{"n_layer": 10, "d_model": 128, "n_head": 2, "n_kv_head": 2, "head_dim": 64, "d_mlp": 512, "vocab_size": 2088, "activation": "tanh_gelu", "norm": "layernorm", "norm_place": "pre", "norm_eps": 1e-05, "positions": "rope", "rope_base": 16200.0, "rope_fraction": 0.5, "qk_norm": false, "attn_scale": 0.125, "bias": "none", "tie_embeddings": true, "parallel_block": true, "init": "uniform", "init_std_qkv": 0.0513, "init_std_o": 0.0513, "init_std_up": 0.0513, "init_std_down": 0.0, "optimizer": "cautious_adamw", "lr": 0.00177, "beta1": 0.9, "beta2": 0.95, "weight_decay": 0.059, "lr_head": 0.00979, "grad_clip": 1.0, "warmup_steps": 588, "schedule": "wsd", "decay_fraction": 0.712, "decay_shape": "sqrt", "final_lr_fraction": 0.05, "batch_tokens": 16384, "seq_len": 1024, "doc_mask": false, "train_tokens": 156700000, "steps": 9565, "dataset": "wikipedia_en"}
Each number is 500 + 50 x the weight over the matrix's rms, rounded and kept within 0 to 999. Layers, rows and columns count from 0. Numbers have three digits each.

# k: layer 2 attention key, 128x128, rms 0.0869, rows 104-127, columns 0-127
# q: layer 2 attention query, 128x128, rms 0.0833, rows 105-127, columns 0-127
# v: layer 2 attention value, 128x128, rms 0.0899, rows 64-92, columns 0-127
# o: layer 2 attention output (transposed), 128x128, rms 0.0906, rows 64-92, columns 0-127
k104:574534535599521566478528534453497464543507537482527504513473502459426498441535511552524470516460499559515558494477471582534508527442516455475406554434413548492471490472492471475536550509536478521472428570479545478508476473432543479501483427494511487444468454543529536496483526536476495496513440472502458437545530493524509499473481512516499497492501549444502440512488492455499448496508
q105:498535468514451560551500487484469545440520522502485465536519509478397492475488443452422494503515490459475480466488588443553565489500525496499478538455481579510432569526517510490492483487517530492482495554464488500499521468491472485604536483465489549423540418490520586496503549496619468517502443509516482519489458496496509406474502520543493459545565510484493510510428471446510509470480
k105:486454515509481523469513531520452561475560518488445557441473475515580435527460533533519491506519542483505463531510502494628450447498478515479546482519495498433570502503508476540446492452536515558480532500558501574479441484445523522477438491474499511509469505490542551483505536478516477504521514515488493413531441502461507508542528489519527526502447440468499506529484424521509532505505
q106:528469508464516518450534432546451476478501523525497539573579523488464553481513523464446483467539462442506532439531526512489534468500533497499558512491487517471525501471508573509456563564506511510432475556446476514486566504454504529551503491466509497476523517535461441500536474571467492500460544520485461499432468513555574534478467474487525485479509430545503553519536485467527497452492
k106:489517479475453546444556523494522448478517527514502456486481481583529532479590539539564500534513533526467511493489570482530496551503425496490525484452507478489546504488491416456468457475516502543530558438485484510509517431451498495535427520503510495491543496477481527483497494509503519450460503524505500549528523511487441464538528540526503528489525452505457533486532496512513539484522
q107:466551514496530499458502458481531559569429435465534544478462474534499517538498568453522519543491438559499438538556418494578535547496481463512473481500490538466488459474544507523521508519498470551416539506529468470501458525499533554527537496597466467503513517506495480463478459456567551502536465473558504523557459574483537473429536556577528482456468473491452470489457467576532468560470
k107:547512513524507567488485482511529484466474474540550515516505461524439489519484516472435529488576497412490536469543524466407501478530508419507536506505497472488508526484499500585561520500531530484488481515553561511525481533552523461505551511474521476546505577475479496521501514471487554556523528526474462508494415554494502541412506495420488529561474498536529493482539457484497537495456
q108:494528496516475464424516510459530543512507514496540510512528461456483562527453414475462472532515538519494541465487535526558531519486476486552543524469486453440483482467530476529496555438549467456414470542518537517466417482448517545513488539518494461516485603530453496522476530492479551438570516468518531507502474458572527498445477517484530499474508592576508536472525508436532561551499
k108:562556457467498502462468529484524463495496515454508562454465490641435464446519503458524513482405468519533494494471495493539542496497482451504465499459509487543563477488527448485480503576499503451549526475517531505528604527499448539503553511533450479471489539502524522509522486469543469465465515492457494476511525540465495552466542464503554510554495499552468494411487512495525511480502
q109:458553578444486444520570574536434443537468501535536492504556490383448439409526544564413482546537582508542504466444510501586551498483490522513533503509469536469500487508508546472513467497523495505526510506475515460511472503465524481501560512592508437495480479520522474500518562488534587539503425516409504469487572502541553409501482524504522463521550476464500526587487522548503574534465
k109:463507507507526514466517403479450445539517480536470465442560542595537473525524513525601446480489502511464452514461504554480443516440582492561516562537494495432543536483507460537451468529542514448493522522480516520512533477465497519591437520463474484512481459509518574432517533533508514589484437454512563426417582499442465503532491482425495597466451492471490503455570472450468476521562
q110:553533449495514437532572549539530538504472472592539453472466546499522519599430501481492525458470538532506546483532504507548574434408517505483480479505508538563509495455518471491499523414479474469464496524473488536528466460425468463477475482528537522511536519434495474499453519437537483461491525475451519476507522549474518478447415561545499442501472437500506523445573460534533480446460
k110:504542560485528510462502484564551513549504504529510561468504473577524461436550516505460523470440471490533450501489457468538502518525467455484550457454522462506410480561530463499407558493467551510526479451489442428444441554542463440456504493486468559487498449439491488536520486510518493453528494520536469543479473521457571449448531430474530475532508468586488547560489458516493528504505
q111:415480528522504445534529508479460469491465484481481508481556474476437557462586521573554429518552452477514457499437505500492461518498472452514500503508537508550460466566459461508507523510463421535493564503578517446515513491476526433540431533448581474544447538449459531484492552491486454480549564519467514505595513499474468488513571470486497462495426500530485460538503498511498522515475
k111:529521508470547523464508478500508523527556513517472533473471569461477498544455420501540510477467581544484499538524465537539407491475471529487482543516522502499532517502555474533492421501529521449535492567513606502550562442476504485501481480465491525488538509540524468457495509501508550630500426460528483421495511503510502427548490549584450542472521600488536431449442547492431494502488
q112:530523501466507516485465434484415475458516505489473494525434523472520447516497498539491507521565471454451556478527436475495475402510577473484512501545471539421571491460467533545508471524544463570412503500421420507559453497491548500525534505449554507473503532492530481493524555504505495479544474511530432508515530564523522530476474454615510471524528480494449470536501518559483595586480
k112:463475488544477583506509504498504553479520464506474524500561485524423471528495567557535439520531484517454457528540584499491487521540504440554514524502493513478516506548550490502544453497461501521575504511511510480514522517493462488449496496500495517547523506523507488461524510429513584576517533454479501492500426387523425476480515502381501526455509500474534548422501500482544496494523
q113:528562506479556521579557460465464529378499575488475476517499511470524499568498472428477469528527455483471519465455440534525527511529461454474540484490460547502494516464511521558507496482502471487484500492513486540443461461541518503455500543555428475535509482539511509512518439428528487558515543515471453498481523471513426514477421601579560513470467485482434503531552459509464480587481
k113:503439469500471544516487473493479434532414488471502534568474500536503502501479498489482519577502525554551503497487534459491553532505493429479511475508545487474462488506514558515470554450479476554526476527476536494487448594550471486454488482523502506554471497466506552569528494497433502448550537535436504504520481534533535462425478447429486466563583492548521518464471512475500511477529
q114:461466500524554395504498540484490496518524531475449478609481474566558451465484425510531543454517496430435485569493490460429435423551564463503541533436489527528449431436521531526510460493432508560674485499487511450492473525528524470543501490460557435452530507542522503534491514445515497526466544479555454423469424507413480481518502576535437533549567461521445483452490555490491466508605
k114:408516482480459415519587525487446572445511529535489515526492491513495441497535436473485499446562428504555529493408515502499550498490479610595441508514498440525415514474495571471514556460464473565511509439491412446466554557572518474447500424531490482525518561371503474534507487462471453510528510528484506507496467534548506483594543542484471357532473437524472485524496496527556472475504
q115:467525488552487517476581483522509546460453499538465535522517488578527420505438500485437562472481504493518499582422468570562494479515478492485485482457462509523538542420536504479474436514475521506454493465488479505550493452428534592431472541499509536448474440571479459474529444492483480489521471478428548485456521548512550507467459485536491555514633515425588444485496493544528464569481
k115:513491538514467446523514464501561470594493524562501527515475500496585552446514542475511488478453471507458526432485508509495586554518532458508395496469464518514535515564482479480576451489497504527491475508454504486556517442516535494504505511515526442539487493413497518521556561518564501513423536488486504496548497484439471469486525487442485565530440471478434549512513556438499449531515
q116:450457513524518517455510588455508528564407487532498512503457472613451529455465473399519510514435465452533515461497563534465525461407531496519460526476518501525559537539508472452544498484584507521531573454484464489483532500465481531532452479484481477451551505455521491494560474496492452487516533503482529455457496486502559489453493479513530462496585455527445492492527472550525552489562
k116:471513476547429422471530480383529521485532500474505464432489525498502556545477485544553525510496503529501477526497506565531537562542481492511455449491505473503494536482520484497485539534438504494399459462539534504484527499520535491458499516550510533557470440483523460522530497530473544492474515522485469555512507550439471503511536486563525543476452443455510418508468447512519493502496
q117:516516536445552444571535511478488487513528558526542520603574458488551437518467457496498498526507456503497504546500468471461506593491464460506523499522500514503439504535509503515455473612504539489504467513537455491500509486495483531478528475546518513558488481470515540558425557528515506521463529519462484443517583450462494423508521510502442493512401533511491444508500446522466502478554
k117:480505497504512562519522512425538452410474452536425434426447533511494498504536506471470489471493526493537538461458437514497498497468576555532510540532525484495463550464505478526504461461487500517515492503473464449463510454524501502550486486480474533480520522521499521479484490463525497457485479547561518448503518514506517484501504561517489528503526532514485505473514530523491395458500
q118:496561571497469468565480466424477501481519459463472492462467495508461516481470535473520586489542487468483450445515460494504507580507506519487473468475463496457487502514437521554509436560456441404549520403468557527561512530499443514479539509561488504503465587461528514462485557524540505479555543508510540517404442513492426424487537547519492501476478479477521472524481554558477526412519
k118:508472513434557514508527486485491459583572542504517501479552504514508477544520477549494385526487522505470521456575510525420496481490429497512491555590494557453566511482528455492513438470500570530502501566489477565498528518480555524508472457508534532566482520556513443502502547473475483525488423506451461480489540473502483599501441490468433523445529554423507494481489500493507458511437
q119:492440488466521480531464518458516527511501485553496468492466490497484481489541508508539504437470537514476503411559506535501466449506502463494449447530522533501484442554443565542498524441530435535571497533514507470521502477510448491528553592454550474506440544432454516500515495524487581545479488535577484482444490504552508497574563506453455495471508461492353392514442504528527464477546
k119:471513499487429554476559544578521478453530475496511528437498525578579345531533489501515545503506460514501465445490542536495464501537425516539488486537489466537443551499424537492538481478478520523517442517573551449473428489509531516476503552473469544517556581519503489532484474487432527544529484540496488584495484473539472530524538506536476467469410505507523468539503492508531545480507
q120:438536571468505463442526574508539566536500542550511450536450480486513463469540572493383445512488506572548513506479540415549518488539492466473455502513541542434616453504503521485486471454488497448516444508481531455485516469561437518514526403504532478460522583470565546508539491557527547482518417488463525460492500525498586514505530436448546474508426474520495547417468571499532442536538
k120:530560551442523481491503472437488502445440517426530561439528542497546404508534563519576523466559465496481462498511480514480403549426471505490508505573461539516448530499472519582487495512557577469481516526535521536492552483475477484593404554448452473497499539468514541504523496499575533535483483480456476495532496463464495497559469499476501479499546505440451518531551465498501497504484
q121:571499473532504445554502511493471536525514541479451499546451497493454523494502449502525528444457532563483537474494560523420424499521413487489500479452565520512532503533538498468555493479578470519466581441462550461546488525507438500466472471527519491562469525472543519473479495504517530540503521506487419422496507546527548544502490480508522523563484574495502519526487518572566580446487
k121:475578488522504489502553482501455473522521471441499525440422543459497472521509532514447547489482458530528474531528484491566558473545512458555508478514507533447498510502528537553458513489528497503454447540492453480507445521477497466492505561494480495464533529491529477571538542454441533460425504437516457523502525485526467501490540533440482421475506509501498512445499492472501492495462
q122:542509438485513551487435420451500475517452501505486536504585489510500517454393519515467482501471545437492506497512556524523425508444475523494538525424517471541501486414461498514584529499563485542468543516518473492511505535523481534471576486500507538533521514531472536541502527551472504554540430508524495388540457533484495592495465524490546539477529455517635512532510506515526511486476
k122:529512484519549481479532556529482474481467448448503519499499463434456462546426504481483486572520490456470469416586450498530525481520504448456481538552495516467481521498499499493514489490499403501516551469478506525570563559468469489516491513443547525515499538531499507479522465471503553453502477480531493519557583534526477444470501449493510490465472539518484500453560496486407560508474
q123:553544504462473495541615509512524529471428496503556443485440458452529509552521518422454515526483575520525461524515508446506568517506474413438485514483515498479564499524536497508526526475443478450488497475470542453491554467591510514490523552500546512541514528529498480483543455432432465493477475515464514461490456445512526465504474468496537510452504579467510482520419502599517439535508
k123:486533524430479422522535511528519490490441510463512535582514546480450437543519542506504514517464486480473530457512524443451475540468471424502481493505469529532546554535498478502461528481541469464539475569489572516583447489499520440565474509438463543480508516540550467512527514508601506536502541478495482555498488490514533518518501378498513479486469513513516451536528472401470570540532
q124:457496437438489527463444593434440514520514484516522463438503515515443486462490459457560499452521481599482497481508543511492494526508557484444523500525473553598470443598495513449494508502608479584585500426531518542479533507489422502485472505520475474445513539472513511474466506550476498535475557503468474512516511457557497563436535519532499490433537517428553478506520513552552363480464
k124:514490487521466471512461518573512501499531585472526481516471492478466517515423575538500539498502448491499444492493471411478508504534564518508491396469555419485557479522473534500499597547463545501488489485536444455447485598535539492430501568506491544529520519501516539619455589460399509473514501540536546543500486536540480512469477486459515488539489456586538570540486388468529500537492
q125:482501509468536500475463525512487534523420566448508481499516548560518530570459460488496547519595448543491490477475518504500440541477532519470469509521509509574426442532387506529487555471511565522435468567509517531457488458462510460510486481490549491568509459546460512568429499511446519511514499476531491556524500493503437474406503475546385500538491466475539500499547489406534473499434
k125:515497515512445571469486507510499512491536523471467563498484432449504480462472506449534523467437506521535523437459506389505531416484522550549593408475568412494483496558526526495548514527471493519571460499566463461462516527536469482479550551475468449467515554437504552518444461468465429426517559527533569497528473535490556434465506573486453486527539455539444529508448432596479484522491
q126:538459489493478494508510505536472499539505552542531534490433528449460451456500497523520530505490498530497573527440514486497542537470504489525530466457485519504401500511493472578509476537513537518469524484521532517487497451545537507479510514529506521440508507518444562520514408461464461523441545453602540522513485489473519485549557542554430540525477547424524403513393434480478458483487
k126:541478522439542562522499475535472570454522425492506550553436489452476485460513521456440463464556526549456524549483520517457537445465522545493433540552512563506526541508488460477469496517494486503410444507469548519548498431497548542504495514427555472464554521496530432525433564507510506514489468467520544485491511507514486487419494555509509583463431559483515502492493490515538460495536
q127:577457495535551436542550461505541487480567495513524469534528505580409543538478444489440528469471532464520458551512470459530574483481507500462494482498491527450504496477486521532518515478446530474534567507553514549493409517441652436511517472450480511568481473456465532531549457493558507503502500462445513478415487450495424550394472541474435574494505490526507598535492516413514537548456
k127:452480502488446425519456482456472492490432536509491584472539436487505491474462546482497518517493516541555537480400497505435508455501499481538523427513542393589464449510492536493531528466501453533598524523552410540474485564499439479426503396559498563498533497437465506575507473544446481423522522561535567562511484509479515543512571514524485495583485458579513553558509465543529512498507
v64:500604536372494468492499561456438624486370466521491631487547435498483435393547517470470512443503528380532537497540537505485489489511386524525503483466474453501428371517472479394574488636455438523557483434536503571490492559507499582479575467588544456579493529515414462503552560390601519515452569454468528490628479404499545483504416539452440576540443499508524527569546515440461425586453
o64:532540521470466531491523533450478399495474556540494459493504482478423534427483503539451353628450435448487507466579491621401523563567516475540403549572485472537533456519581608546535589454477508495539466514613438440390530441473508538510482528458537614408449598498473359520536452555489573514505510462442495540475607551565524542474522523474516492605396530583470577604529340578437383501465
v65:409608379543518500420532468541521640520474476596371371510598476480419547425504595410404571499469495459500588508505484529505414483560570418629505493556417464600654496507561473516405541534456477476464389399554484580467466494466538460448547470439452578627572425404534566543489443566540559468493482540497485553499492485552636407538506493488531539515514505400375596511617512500544587503433
o65:492404512476519413541571563442476408451394540557524550546591477337497414505466547617597502533451428463459589535395485562557505512487528463506468425445556444463443558605432503580415512476475463502511548449628653605481383475494456508454519554421561441677409548522515568584506561554572606543576486380543538587388422433524498500536482529478550438517516540373542559546548296505468475537489
v66:567478536466532522452621545595541521458474553424353568440501528471507448562500467548533444354572595591491417459498596434516563507503559471531542477550488510502457567603506478462536491465495518502487513554650490380441468560418492591419539466486510494522609561523466460534517549466479428479648402500397520526384511579517544380451378404492447497497415495557490548453374529477530484564482
o66:528574569603482480420509511581520495443492414471340546609506462530534595449471402514565385486589557511391407530443522410541443503475441440587501625477580504519430526533459512477508392580540643552371496571531397433548517444438555492467510387482454525413479466570445492601463516509588549386494515467492482499511524483522570440528424493483598506546460401525522471530508431473426662589529
v67:508614504398466389444504531514609559455530611572400541474480502594550430389364435480427502556432448458509455536488486557491457613571431454512488516390495442433557467452521479568543465589474418597500499455446523542500475541478531442598556511534578555401562503509363632482552481551502568508555481496491492487628555511548561506337455580452522464418460516564556651549507479500479419523481
o67:634646530380515507498528550476494480405516548497515443398483446506492561401509487488551432648429539454457554512548469500417613533600596473516387521518354475445597493422543530527544414456421473512588470452513572480446463500622510508487542440638574486550537606538464481586509517482530599500515433436542570541451453533581541430549499446378504448648486526543472498526439537630527454485470
v68:428603522483454469593551427525366514517526436497552638488389493534442487428396508647444486518499478550536633462517522537488463524466561408509503473502447524558382499495559505447493480629638502503503473521428483417403346527440451500456541485521536439333579415563521461486514519478488476542384545436540417467555580512523523507651451567523416487458507498499441590558562467560533564553442
o68:562443573542428585470538462398497525441487518631516500509504438480531449533461643502575435639405421553510388606445460425571413505467456453512407452604554463496555565419585578591512515444546556528540410475538432524471520439514537532533505483537535505413586456522441469454476553437541612499437450531506494571464595525459422460411546589462496505389412478392520522543401389482440493583411
v69:498583528507491514549507517554615596518528571490439495448438526474468600509455463529508544455564531546509561574544517459455503506394472396441456520564470435428477562457454543542558531557516462461525594459516505427402543510473502565552635532435500491556552485508579527468541519507447471481511456456436385500571519382531583598571522574499434503459513508446541456523608403472556463563416
o69:560504404417495539561501477530501517481447586587544507559447514472554502552506463461594352529482518514423487466393417397545554497451508470537559589569398513409424535433545613543552565537509494575589474578514549477410500429484517482479569592502453460384589457483568593558479393509610511468483402514532537454464492468541397488493503521480482452494451544403423464536519392574550480517404
v70:633330490442486530425418636503599517501440509504479513496476461558432483526576518500517421609554524546537637550474419510430559472482513535464473494516540470455509526590531496373553467554535476441547557554475476477538471559418548552473587469399554509510408602555565467508535551509402419485445520391515531441525502493368569472586541495549451574526450472516544460430553475471452574577520
o70:463420526537569519493561476496603563553445480427488476545589545554472377513412459384584415572416539533483550452521459394554451568402525507549536458549516555519464478491555610429541676595490558511510455512433330465513532543401588531547486570474516489385480500468598355517503404549484590505469454547514458379521522496456529509397589554586482514518421516521398495432478572540385441549398
v71:571535563521502426490410583473528461565534401426476461503615457407497445534525501591471491501461599480548448468479423451403623536513590488492380492479553526440431518546568422466551473590516500504532507442399492493572699496392637522517443586535505427433566551489435536403481496464510566445489481520435615486535563384458605457570494461550561485447542428556485530594512426497530459578568
o71:532439546425569511516612415462538450458557549508511331511549428405581453582504392470490504566439550524480456431576466469383609526567561465465543663509524550584502487569579550531517512493564507351508495415523442353465445567478493381570589514654404494520497372570573381468554467516567547508436515454456454518481479498484515523431526567637547478521464375573377490559430501531438455509592
v72:455497487547522462542630440493467506496549441463447537534469520418489499425403440530547528469508365453425546525506482556560496342591494557483465471490485438371560514447399498659516555436526300437539590385541565485468583530522596501537526463591393538462451583400525520581445525523546525537470515518425524473535554542447545434407484519526362567511416539536471514513605499328473470404536
o72:523532431460365503510468494395436504338557465461537632475590472383565503467450511589464473426509494423453589397569528518503498582507499499533608543598350501454516469366460441455527483499431378518557542596612641437431466468584560595544429468511470628588510494552492538460525410467505391433498474560492489503466543479494532396538452459571473564556405644567514396553545487561528511436633
v73:412517497537546484494646442548488492448490554560608457501341542605476417551447633541457514457491433523501482666456469474383403516561408443502530544386453554491515564528414461512552557520584490515517505531428476496570500445568348581566464507544543445523466516479429565588568525482529506555521513501474585511376427511456500517479508480482489522543552474597501490416489465471528424528439
o73:444606527533532565382480571604455501438585516508629504392366522387457603439522494504471609467411560490504554546520455416539497493485473596416444447501573424349518543435427443481474467426448610553459473535508483551472460363505551542478531525388553463463512485552456586568526461424511390471440521515458418438536582433476476486547525395491570574579503438539563558434555540541461449441398
v74:454495497573520459511444361478416375521595537399437519583459534531418501459497501445533478683408367495466468554543515509620445471412597441434485491555434499529639436533550499563463496510520543516508576453379551459457384510516466487525504475487573554409484469443623536567512447522411552528531569551439623494572598404464468407493547525511517550479509480511461514560480462599545482578604
o74:427498485475563452540453500587477592501548510488592470514462470469468553541585595559536518405459446542443439521582434553523449597547416495542426411529520448470617512405544401476466421539590548562668503480443552522562481545484495504554531528594550486670512459533509568468541557474455387559399430448553566536392421531396419424475592554493415433531325562464539449494450457551466447544642
v75:526471461544511461336506493521397478512564448457584599492439441439491507563425529488591519535576517466458493395511470507479538476602590578493613501526563484458501553487471474476446496589430425482535473271505511634389475440582499559487468533583509529427427407472568471568548472415549466525522372474436551512484565545435478605737599580625593479490524472534579500484482478409495497587463
o75:543545468371430457551515474569556548573430440465540469576436454483377442552455611348543547493590541450375407597623580665486549432470448509430530399578410515464583548517534500554449604510561375566461414539570508502460450517486497511532399550513490544516540430533476536549473524424514404479394567450543358495380649462450447556452532453616548529534504420543481553520480480607378472484540
v76:500500470505472475557445502473386593580536439465478517569556484480512452450545505589593526521548363487456518484560520446553518527448521536500545442399551559544514564407496476573472417421586448522479511481462537463519493438438508440453417384562400547436680607549523491479511585515452521508499552523430497554418478420524469520494595390600529529545571461425429489554483589559536486517589
o76:422487449516526427514532428468546575374597550558544618470507483586543416634442560596473511455537455434517491484448475558586478569556416488448613512529441475502497451508578451483450339474502513393459530560501521536553513530491474430517490507646375487531487509484542499523576518451438438448529588534401462561485488515367565456529516598474464477496461425434514444586445528510629532437548
v77:566447388529534562513600360541415502432574526573558564456472489527498498479463465527563458530533445495467479445466522495471588434534505407491494468421486548502562492524618466491573466472463486471540524420590443494520551546471422648544605480494517475480551596538414351483578548546554454499564483501357535487381490391524534514533443358506499514497436504501468469484693470469501501502499
o77:405526422520447506462535434545454440417490466557448529612493539537506567458476415444502382504505495373424571527526517439582446578453366497535519481470512412527496515451480498492584547543459586498550550553450348499469538438422604497541459492456476432552587420554490464516583613470546428580502532510461414558496564403479549474497536385510585495469426425466465585545487434514473491517566
v78:593490439548467533492540494454514547516508375418599513512512486453609416506587323494425551466566542429423428521552379515389441477513442500588431449443496500546446474551596496543458561503533592495447407484518471570504600447417393507596502434471477614535355527601516511506489545445509555434624619479499483450494489490428523598449599508487544539533565485466510553459542544453539418469479
o78:436400366546513503472553526590453510566454548520563569475445494552509453460448408475479560427485577597449518449600439465481637507588522448445518373505556473468486435663486386444503627394547501436528506556478458531401509505502504397447443503486563571455424492547546517518474553449509531510512575492451456526624416467473662509497482528560418489519571560523449581549529537474612415381400
v79:414591516552557444581484519460527559387486535529492544452519455403632611595470463462514461348508612565482481529544577439442469462548493530511549462385448462513448564480591515498558518510427599503504646479506518493546546468580423591484511553543513464585647491378456488449455464580472477487449471508523435541404523497479476556420532377486585494469496471548441471516425454533477441501530
o79:527535519525558546516545596519531474435559560575449513564496543559578636481625419520446556474504509522477539476394519472417528428557462490431489611372456592533349518520441511455490447506438524409374437528535630564460549456485465426377517487478472483421616473525383527590505474459519402401427545499459459600569520429504452457541477461423468444514468500503488508521545445508522572523605
v80:492486437522472452528422596499459597350475452570593539572344528459542491561506455566519465595512521435487436325507551450508613406513448551475579529369534490434472473426564484561467420554473533500490580439566517502426494526539510508520410511496509454440470501475427409584514392550360451508442604550549488481599607607523557526527572561493352492517507512463425503543512550585465602486499
o80:458480506531336585524554482480574502552432492510436462551513445631504457500525549504547537534524472461529474652541549450472506578576402575482547525536435542482492528470513480570504636522480483338451424449513468446518504541555632563536444480590521580496564472559380422522450557484497432581488544536474539672522562551441394517535591510411455552456457563342451438449437516479418418458382
v81:552450498479463502549434474457524403593443615556466542494421567493463520507456503537506578558558487547572448436502541481531472471479445471511485533610509550459546462547466541463541511394441505516552540541453511466502479535470469542505381507392495495474411579626571476519521476545415575460514571521515561473465556485550513588514580558468433442453528500445588430537524482481480581464427
o81:496492428447405462531435495597477559593439514544543494577460507519485495576454550424464477536538566502503537557421433383570488448434527584544484600517585433532532538523536468546552525595528500513503499481451452449514521504487559481597507446527493532518515349467553561464477540584414418581594437489560598409516432472538456469541540503494487507387524501440602440396465598483439439479397
v82:550449358545473493514465453503553491518551588449589499486472529575442527480503500497507448586574459559547580551493486490464537474441469440488488465479483415535555556464462505494491436473449311469516471447416499437486544468466585344472596538452575576366507611525465450499461572619540446506660413399494506499321524457424507479356516452534577441396470566528526589596436575523508524569409
o82:536596421476570460464478522367451672489508532518446510523501544454466536594387485322577459532529569548432519537477558470482530516467481455563523528515426481380559483447510587449467362520456544512510533440432401496463569477578479420543522462558521324553552539492545511615521561506575466412591474437490527443437454432445548456485546455482483510442519458466544492441395580544412511571608
v83:520435514524512420453565542487520586544503544559443524521490523445513581578467540424525496395445509524546560583504481508427493487566435568539587487429464453500544396508570501477541555475531550489420570495453546501488564538407553499478572421484504462492428489483524489515592452499473614502466540470452387514632521387413541387524605371496446569538472494546500510585506481439526468648452
o83:453443536481487527514508549591479532342538595465613449521535442476511602517509499523491478491386517590474550496428436529481504485515489479499550469517448527539470512469462568429545566437435495400373501488536545519402545500422559525494479526483455528457448567528445530635551438505465599562515454433502510441469465432511407423473547600464513551620331581489463477548468352490430442645395
v84:503512523566545428457533488476501390473498496561405562535510515534518559535480523433475462441407451498542465539510454506458513561478530505516515469543449543472557424557544513499502494490490505483471566534533516443514579560496453529442517470441522440490538455448552398499586532428536483485500478505572570497441398551469464500522436426518582545536458555521411532473485513512509574479548
o84:473467617600556503508462548618439478447459446406532519509519521551499544465520477517447502416497434421514555460507455510542382467443455412493429543466628529592488507478431493491459446529557501500413543401507445555501560513498529492504532532435502498586529539456434501514527530510473561523468549530538504459511523461469579496539481426574494500510403507563459493492542463422466490587575
v85:414424454614534486472424344422527512624509542339461600613421463527484465346475557517525468617461462513491532511469551458516531401519570448469486483432447559585401597494498492499522530409588530460587549535471561517522532469463469514509521505622400331545516463505466484578533495468415487475554574486452566458504531531409483487465470455572544499488569471571529635542535503583445423550540
o85:474548546568511484486498488416504609505648580546484503538398417410558400521540446557507555462469531522617488507548607404536451590609440489461498525497605379531597532421458439390467459494556511437597437598513436580539413489454452521564456563489492470551573350581511522503529510438427449477465534446472627434447644494423574403502552517554477546529421520518405425469452471579399520502655
v86:536578430470500476603429459505514511467443531481486470510566481444431377486469461603527521550466499465445444442531539531462575535541528435406481466368543471487431532503534546403576453541510531458495577484510503373431520454540541569456452591476479450479621550544452563464558585541544466513519463551530577602536502450555478501405523539463490548474574459497459539528545534486469488554575
o86:452522455451445492503577441450538447435521576581455495516473533552543487580587414579502431565504527383548405509393436472486580566597514547497503614507438457497399498460549547538511452483433515413536476506534454417572515528574539449467543450616482402535538467541464480479551452494565444431477586463426549482494518496418416420473595445482460465535480468488542547552450520525564575462577
v87:576662512496545455462450504536515594456527458542488488573467490477567450488541463512527526583400554545538504542464465542476509453535447463541465496497509437452507485477513544413526453518478468466485546513485517426483619522506569576463611465430561430421528405462394465493573454504570534504524474512515494565541356501415571497461565535441458504485506574520515500434558479530523458609540
o87:424456492449502540497522491459490453440465597517477441456535471487501516483539419480540493499465542503541504429371460382487574511527509409483467573528455505469434485510441628489495546441447513444535503444503446445498509550613489455475479572438512411566531614488417462532534457516476520477493509569510501491533588431489448495535508498532507495581370591512447543516427487548480416583483
v88:484550485324487439490480501456454478404561524327571436481448469454559491502440471432471551571673528466522499416547519486490521485433444548558601547610517446513519515562489480463465515419491407486480505346409523585516495419553449447539597517468544688559455625513408747413558584415404479465542457524445475457426538665444471508432509573472644406427581511506473582492484538616480460532455
o88:613660404452502346543446536537564499561547500587465545470425461445429544482520578359541503590500657668417419648573494515467565516494558530568455491474479414389467445596549452458472436519534459465507460436429563548445459472463360504372489472610497517550495625451541533593470476516547395430502500499479499467552481433465518503555434414464500402436503598475470597461451609663481418404585
v89:463475502563491551490436477462484527457575425514570566513399411577517521461453510478387442574629421491535566347490546521477513568473433552566483505467525509412509438451508535539526521608428501500506622455486523568469509498548528411546574472601593514399504442430455644538547413472530455498501586403613533450523502598538528612540414602521559504519542540517469545445554514611407476459459
o89:629493585519464506507489547409566517575529445538464546443456541627526457444471562449482543529524501472563585522613516396424546439499505458468465370524444410510580551496489564462443542506551453494499412434584567509362456454598455542545492527587560518532564619437433370453519533532545520500467495532482620536530633501489512520422512402492514547511499583468443596427393477553354406424485
v90:480523489418514521631526458455612503430492365594473498472459464480545523423433481530519549588471474440510593485448502479381508425561491575614542551609556476485444528419433496519495566508505501448550444479507538561521638489473433597441389553511532431532542477551503510564561520433458568463528513513503465496429453484470502532519595596478496522444603517552457477447518536358461586487391
o90:511426456430518441456504548616485496433553604537565509571556436437466397456490521473461549577512651507543441588496481399496403460480624505391536655518462510454465466529446432572456591438541381615504451538630524529434446503577569448506394572423572516483449503509460547448543434536525455462558540518534442527620624459522494515532489426503576573470538467483409522416501586545432426441489
v91:470496419479523527580489502516505423574481437447492420480473462572490607481591475502528576476443592512592667560535477538477442476572495438460496446513474536403556524351439542544563481429479467465412449591495520522563586464535549356488443558464456497523423468429621384551541582587573487492490480515599535543445443402417557502366526558539528491436481538487541338544578484515540616437483
o91:487420402508456503506477535390411479538549519512482533504540560406578478518405561456511579477476397472557587405447521480557520498535492454410552607471468578371432470476419463491483488468477441536485560473514528535473567495498484395514565593488566365594489482470593539403466493510401411557628505495561475360459494513507466495522517537558486585512565487567448469477549621377586505573604
v92:419478590480466530535468570490414367486475608513475491541425448500495399419442470444529487584595521491524443389499498481552523501564531706582474475488451525422463470544379482562507570459497488427509566466427476568486601601430592562498431550514492420512557497548468448487514473620496587513423459491522526500491500432479551512532468485417499452470478516536604393477355474513425598444456
o92:589474507493580522506443467557515452467551450539478580542589430530536481539548483518499555587568523515566598509408564510419432402426476444558503556504456470591576551548480539495489528545589379512465450512532465461448504546620595549514482426539453500569530298484481380492473382571296373573580410503502530535524589513582517534433486534510589541554444426637562394437476645549437485496559